Weights of a small transformer language model: 16 layers, no biases in attention or MLP.
Each number is 500 + 40 x the weight over the matrix's rms, rounded and kept within 0 to 999. Layers, rows and columns count from 0. Numbers have three digits each.

# layer 10 attention query, 128x128, rms 0.0828, rows 50-63, columns 64-127
579669437590492457458488513487611538516559652552476568547547434480518537536522512509526485493565412510518490516573531490550499418444466541501470427501522453553514451508463489412457516504507411
542552593500518467484458525451515527473520490559464438443493484502437512528481482477594453531511508547468494475408539443532520484563442435564550447526544502560475434510548498454469456540542470
500537568506503475572507498606519451580515502576429564549461605458488472518518485559589471508553540489497453519443516537523511515459432524518468492490572452553494542468515482589429513585464488
477488500434433553567451488514475471521459485449580517527455428464514458427430506544447553543452528567473540448533521537526489447511544519470488534393443533564533512472582493412542491521537399
652509526520510576559571471520433524498514543446549448495491460553595580540597480566507530424475559514543480548439558525512566545568462482527481545508573438513523534547642513568530598503455426
512583462435473415494546475386606506498402479498464443435474538473493526450465439516467435434482553551336541583517516480592484438519484539482560485465457514491509546551552504500537524478450520
407497407486536461488540473491663547443548518457469476571485438551425503572611548496501524465612486454428598538470562504409520437487497522543497555627457486527538591434534563528526516504510550
496452542431473495457449482549508574448459469509410509467451633466586554518514505541449474442609503440513508537543496571551529470505590580466530545559524507487453594529553480511536496463504439
478537560467365371517503477536494472501460508482510446594548493494469583467462618546418466465556425489493490572552503487427506502522483531591415560420426564447517449450406496579433441456439389
428502424536515573471440511488486474469484474527482496656439448478487504511505477568458526574492603531510517476511591498541498588533539590417589519433433483499554438509539424595509576527523509
515437454580524527569522619456531560544415629505471513548484472464395456483405519459465509547422545501498511424555586435508583559437578457493475539532488480515454516505437494511553553529449488
480493494497512477469457584514538451465388441452462600509462466552468550466507478549505431450512530561518542489433489508483505538606456549523442547440501388502397571481515509530456404486446504
523461466468516480542474440421570454479482438530541583472543424466447504520570447496553399457547468408559569490464492415476515553433406530479515445449529569503491524522426486537521528505551523
523475576499575480466412508464546599504481458456527533548519457469521488427480527510440478490537514543535660519496586540589531460476517531520439521490398535465508399479506485429461454510531385
# layer 10 attention key, 128x128, rms 0.0872, rows 50-63, columns 64-127
486595507483476500464531563499590533556486559426484485492435462507484560491549436411467497567547406464484521500478493563464602552426510477552459415579519547393531482506529473496542599456530467
505553542585488520423465466531535558416427506506427408450526491503460520550479482444570555459460498579437455529525574592432524488524444586470586581503523483464524422511418631599373518507553531
509550473550510458454441487483572470458463514481422455487553503449523522511534473477529461467500452537573454502403562527493467487462481389539523504438485470505481501454455517537334557533507422
540545552551483458510504488513509601530638500476623524517504359451597506496454472629496525467499567547504514489503489523551578539404470449477491537430491493525576475451552566473544464527524486
546656466474462515512499526520500580630616534443522579540512490462600495494469519513517686422536526582604456473496469673513543417559501549499426436546548487564575511484581429549546455460460448
412502492453455584386441520447526463530505605395407457445426436543536522557582535584476440496458426541433505478442405465620455351518560503454457458487510517517510553480439518456538630459474516
527419557578511447475402549503488514550540412446474429603487454524565550573494587527516510446507473549446513541517510460540412391451537507481556513581497529465554617503580500510460424407499564
494550526500503425512407679503470445575451370431480506456536631518483504439524402569532415464489511464498351417510421508478551439546485588440412466552574554495539621497474394550519474492583559
503586599539459559409486480483436516446491548500476482566589520459509565407556485549449544469537520462557470458544475465531513517483464550529481507379489528484508486451562443482510417516417510
399421587580501483450479564465466522502411513509526449530630434511481531424454571486446450497522452495555555455586498432469471561500540548392490522486495504472613481543483417574511525563521471
584462473456470483490559547441455455492439482494548529446593497503413533503528519538420544485442464566490516538532516427497522475480505396468490508490489428388497512521498445521476617433410472
415456472521484419486466573500434468503558490468487520478500554535575531494569443499547484468540518530377559399484476550498494575541519496582444484440514503502429494518496592446427551457456532
454523474486506535513461491541609456445531529483517448388456521598492476534546484587399467471506558498462572597495556555499498530580527613360456497507499445536466445526493532476552530511479524
526493570444493462447435541462564475523480505528603556575512396423539496503456445469440441463470559433460556463520534555508499534498477471518478466508489416430361486522477548541531560472529480
# layer 10 attention value, 128x128, rms 0.0737, rows 0-35, columns 64-127
528541424522547526524452459562479499495517468545492558433532548443365549550499513490494459562491567471565445468464472576478502411499506458492583515498534499487541542520539531517480573476553443
533566492466579437546595518416568540395580433522565504538572530509488454524494505441548502547513513509522564550537538448614459431466499507470503475453455518507440479551492508516405470469578556
482420596459497548515459537419466490571518444496443492535522506545482429507473520483476548485444445502483509486596507482455463485445444477476449443421502488491479524523545455483523486434498469
521518500443510605443571472475504533428508496554523494413490488468473472488603577473549520479568543513456541440500530548507431454468516469529536461456459403485558561537485529484460475485490600
435514453472397529475541437513570439494574500590568540417437435528474496488469403442520527505465475501457507477577509514471445482520552471531555517480454431494477435416488528552497484453454567
572451407464530532512490475489531457489532540471575556509479375489509526469427483584443484437528514342446476527382525449475514510590481586472481460519410509569536505548518528527457507500503506
400458488437557532528508402454572516597524478508481525581469533501468452470430494510537428537491484429497473524487562514502530473567436428457523515564550519536489568525466527501474507487476480
529538558418472593499480470562483485473502507490510476553444443485503494468544455495628452522375525481534579439521473541419510551510463458582520497447494517496477576517486480498485531520545532
535478473502513520427453546509448383549482554538454457534497546468468462530497512556538523538406541516494533459515504608534497522525513473493424517494491475518510408476470462436389468501559557
433526494525540513500557427560485495513506484486463518519463478487598473556458586525479536515500487538488505454454465496547534484527509495563442467483430518463410472487410474510479506570475530
492514484409535530545511510519513549507468400529506556555532481470553460534507468560406499492573534394541501508522495512523499498528556479478522525446550536457529523439479544597482466494438447
529449517441481475538522529498480515545508467450518512453472522505528485463441415516469532490447551523518449535463460510465546471553454542510542556505562528482536476520466522510510490467499519
451479431462499526417501519563420548572423461478520503397431478501548489538499419474488484485501529392483466455440475408517517510473489497471491472492497382516522444497531525462485423474498486
512509534455464519488498597455506354513470505520511578478524518427468480496436449428497618460475487503525451510442507494525506514464535603489486423568422470560564643431521461379513459576461550
486570569536475582500517494521513509566459567486534409539528548529495487553474492487504581551414485448556528553496508566481452496546455497544486490515489492503514458566473440550567499530465488
442537439475548508459518585564495460557565563538511553435508543465506539431520516510516520464472482485477494564479527386422570505493548538509515585516445435492399516527482479498475488526494616
536534559566478542489577436589482494487498485554520548448488535481498555513437481571561445513466338561450508464539495499540395540571522464476514522485442512471623387447536470398553480466513382
431546468525513457507436559609550534558473534457514435460575471434590494476462479447492472452433503505397465495518482371502505548448496472530560524509485546503428450437454458544474477501535453
500616497492513468484532484497535467508531479481547509494421470463405487502540472453431491518493409516458530481577451493566472524535424457505567437524490559480504617478382530426508525478524516
430441514521467539465532530530483462524531517393494560586500491477522623401507521526467491523437541409486449454519488503501470469457558514540483435397529497429598483577493550479577571502472499
432485454485538442501489439548494433512481527522533466521481415467518551464517555474509480433443535429575506500510535536509513488529405484587568620486487546505527431571434533493543567537465480
572495517567461434500491500584473521467492541496530558593564463602470511462415478470463518546517486538543517399437453442511511453441495444498446551487515522497470502494512496470491399396538569
492491490454541523492499499480454600466509486488504516513483459526484557524507514395510396546574492456481477541506496505487458492418429471501505495552537463545533541514574564543557434476413522
516506572445444470470494430532520538445524521532450491482478565485513507574503513528439526473508554451466459507538461567540483579513518548519541396530486486495462474513505522520487488438549543
487455482487621456500555422479449499486470469445516415453533569545609530442421566528461483510427451521557534465483440492479518441560524468538550571468474489498525532543617475467539527463531521
517543469461481481520552462507521547493517470502451499487548516475470494427482433536539516548482538464513428520473466487518501520612412488511476470473526437476454576487472525490550549506457502
507593527496492524464497480509493572503515412497461478451521397566453499542462501504422526450527558497543494451516487570471506546403509547507493519479528429528464550509451476586491513467600461
445505485475490510491555499494464563523579462511443517557479419545531576474481498479369520549571544469497474501484488537404542542474411486445465531499566516406548572463541472466473551501608469
496460438493524480495510525475577517439525492457421580557649480524501520482583534497489501500456545516481517517510460531478557528504561539515484520457509472452478575523544512583529514464415430
406570485477498464563505440602540482480462538565521452473470486407453533507494551495515498514452534485479502475487465463524489529337457453525513536480504503549437482560441522561496573505549524
479476484527472484428420447496520455447582456425474531537559478438491593456472466502457501466545420547614454543578531463513472535516511494485546578434525470496549521474416459411477521495403475
414525521469515615500472491506564494498414533590507485500507415509445557514447575496541457507466458544550532507505524474496456442495513453474454532505519516455502493456424569485565534511413465
497509497438508550478553488540470508480485473468507461550461463502376541511512538524538483503540520506553514464489411431463508585542507532547519559414479519495526487525408497506424490532530439
461538502415511493502525482516525565471507465509540514495576538445455486489504524478433497472544556571540548486457448478403471553448550468452472486556566571523538545428395516527455536491572545
484499564521626475576488557532491522503524497493473486558492483576523539441466485513512512396498449409484587487382488517481488492514585522554465414576446493535459446431465564514558522473565487
489566560477476511553447485590582534510489498475592489452530552455498508528473562500493510524505461494500514428430485483509496531518493510465489472473520435500501515514464463447512392530449476
# layer 10 attention output (transposed), 128x128, rms 0.335, rows 0-35, columns 64-127
584553468434505493397511535526480533552455465517612477541476477521507569445527539532485458516606505556434564576495491528559488541490516492449457521496452484469449453482450527492561459523430550
432397488565469535540491482414487530442427523542394549517478516449459450492480495545479498515490505553476447435439432500518578510479580525480365565514509565419518446535495423552554490542506550
439532431604477524519501547530515547437483573471501485440488499507537464449478468500555565505549532555524494562451506562490459474538524571538489535478464532525562510514578540500468542451483515
493443457502507501535462511518493413508500492505540554490497505531540545513492497497550397496482565514516486582525513444523412574525518541465423493494521609476450498487523422538484539487467428
489432614532523550465438517482436487411463596504490426528584555492552473526479508528483456546568563513549504493518526520462535548508510541511499526486566541499474522527529461439513552495427449
555554453494532492471481541528527519451552494520492476437416574548511501485515552457519499528482508545434523470454477498448516414480547526471483535474633508482433521482527489417487470471461505
526526509524436477512531451533393495456453491467511469498481541568505507512492507508512532484556499525553577486500439498467504479492618565507455457396492522581519478530520464497583531476557536
474488431572525491396617570409495471488475499622492492458495490522501511533504541478468538572539544548452487540528515439521531495490568500481460444591525496624551454512488521548448471490433495
489468519506450500522565495379535492511618431537489478547490363588521478484500552492482484505478484500534503502429509452539524455387521467447486563519464453506528562588547552498536551453515496
449474446466460477486544523489559459499533534482518537532468505486470473594511458484497477473486477469545501516455419556469492556513486533469474517547529514560438494546449475493498514419494506
432536451554463556480482506461497490446472601453534513500484553501539533567538552495550549483485445496456508440465504554533503490488502468432588533502488500497515545478528415482564527520573520
452588556533499481422566508481476569492462570542558488513569458483428524438503527493510524535555420491461486449501524488471472501484521530476553449490455452527485475503520479491519485513443431
494509464565509511435544398439438481507557510510521530585480448507566510395484523514498467555468596635539530508433536444542508453515548481510529494545451565420488522544476467472497487436437476
516572477508556449442424520511492552525574531494412529492493497556489501549516527533504495554479486494495488369570539460478524465536437457455490559464439506536534414615562518513420513478495543
499454489494474542464509430539456485438536387524488493470524474577454519477444456470571503504503514488516496442482477474499515464565512567447493496512495415569461534477494561470453550457520526
496515563505508527494445479501588522429482532402491485496523493482546540519437530472531482510571525587459484465465502550492486464484497471431570502461601506496512484466502564545509536456461468
538516544469472525452499458524495517521589565542437447557545544544496458495543483514449512462465529425534526587422500470435560539390460486539563548484583452419469499512403511605533558487479487
547467449491505520484543491449578459470418488444553559453510529439541559503483487543483540498477477533501534505485479540496574526509551510528486514489514446472469463538479642496472527567476487
561502553495393568516462485522494546472511595514530504430541490492502461523516472568589492525565563499658472517494570468440501514473529528486508540493532496595528394471484497591503425578456490
561467431527584470500489450575533494518497452529542416388433500495537462612464522485604558517565432519505580488539490511536488488528486540504531522494491516435458546507435454480497530519509535
530483574542542453432552499495587544479546462435542510566511536524486546556484479423458556535490503561500608434635504458447516507433572541506551454556473515565480569506531496609502480573514500
414561418553541550501475470470504502554513477475530485518526474456551428536597464490503472471501550437502413517490515548486487582506477531555488483519473497449565471565479514457511611520500536
516461459483476454484530558609516491438473492471433502467484443494503433494461473570475440503475554513569499486497503483515526575562528559515477431437411475535517470451449430499509518477504484
403523486520472470482478539501484501494562531528485438571549540473466539440506507520541484486489472551530498585454461454471480480504486507465532601502544538459508509485462498544479470541453478
563484533531466515480560448496506485528527492518564575502455459451450519438524471525503517522563526449493521517512492557456506585430423492521453479430516537447496422457478613564518548564451451
488516512638493491463529476502427491494448522498492539470546466515417549533548465456442400454489470559445503507497525536465482477467599473508495597464533570563514496426503507531503564490567463
471450512561505512458546462505497485492468515467564483471514528459525480531543494548600470569541468546487532556539466474494491461481515512504526506522485499501534439515488406466485473521486558
492422469492471441462457489546439514553398479430542547438533541530473454508525524493494491470457518494552504537581545544549505453531569542520514529490445476515495499495465506514545454506467491
437481547510489520517471598491508480487484479476506479472405443431517456553474479502451537481551459472544536468436572546546433501471449404416544512494505511492454496520534522429481479507643503
540429509514506469479616487503522539473522461460552448508549491558581494524498440488505520514543475525480505537496522474551503542440525494488538453530496497521393500479514522590555491550492509
474493511466559417532581614479513559587491507457535493502508546529479466510518478524515473402513524449593536481490467529465505467470470540556556497518579522485470456535595570546568504502459497
635445541496502581625569519570444475537549500478511511475458598554596479488544463515460555452495479532519526440578505524484499526476498533539523485429431521585479542543521450563472495490486517
547469429537545510485590492505471443424494544529499503477502469478516490482509452395515505536521482540464544478511626543405538509486531555525515467612563478513540557525513480519550510525456486
546445503566501494532473487532531482531516556399553504471448457542508507494533443437545526543542441413463572466504509601547557503491494557520545557566490464409459504538499465549568497496464462
583503460521376481459486508455449517542524501533554462451490549452468526492527462396498522574496509515471470498528453485591582531527511536455544497373546487482535545543440477466455531536477528
529405433479481514500477501497485411575496567531445523518557519516458467440530430511514505488511479504491526532469518476511496530529431451565538544575492484498436515539591533543413522484468517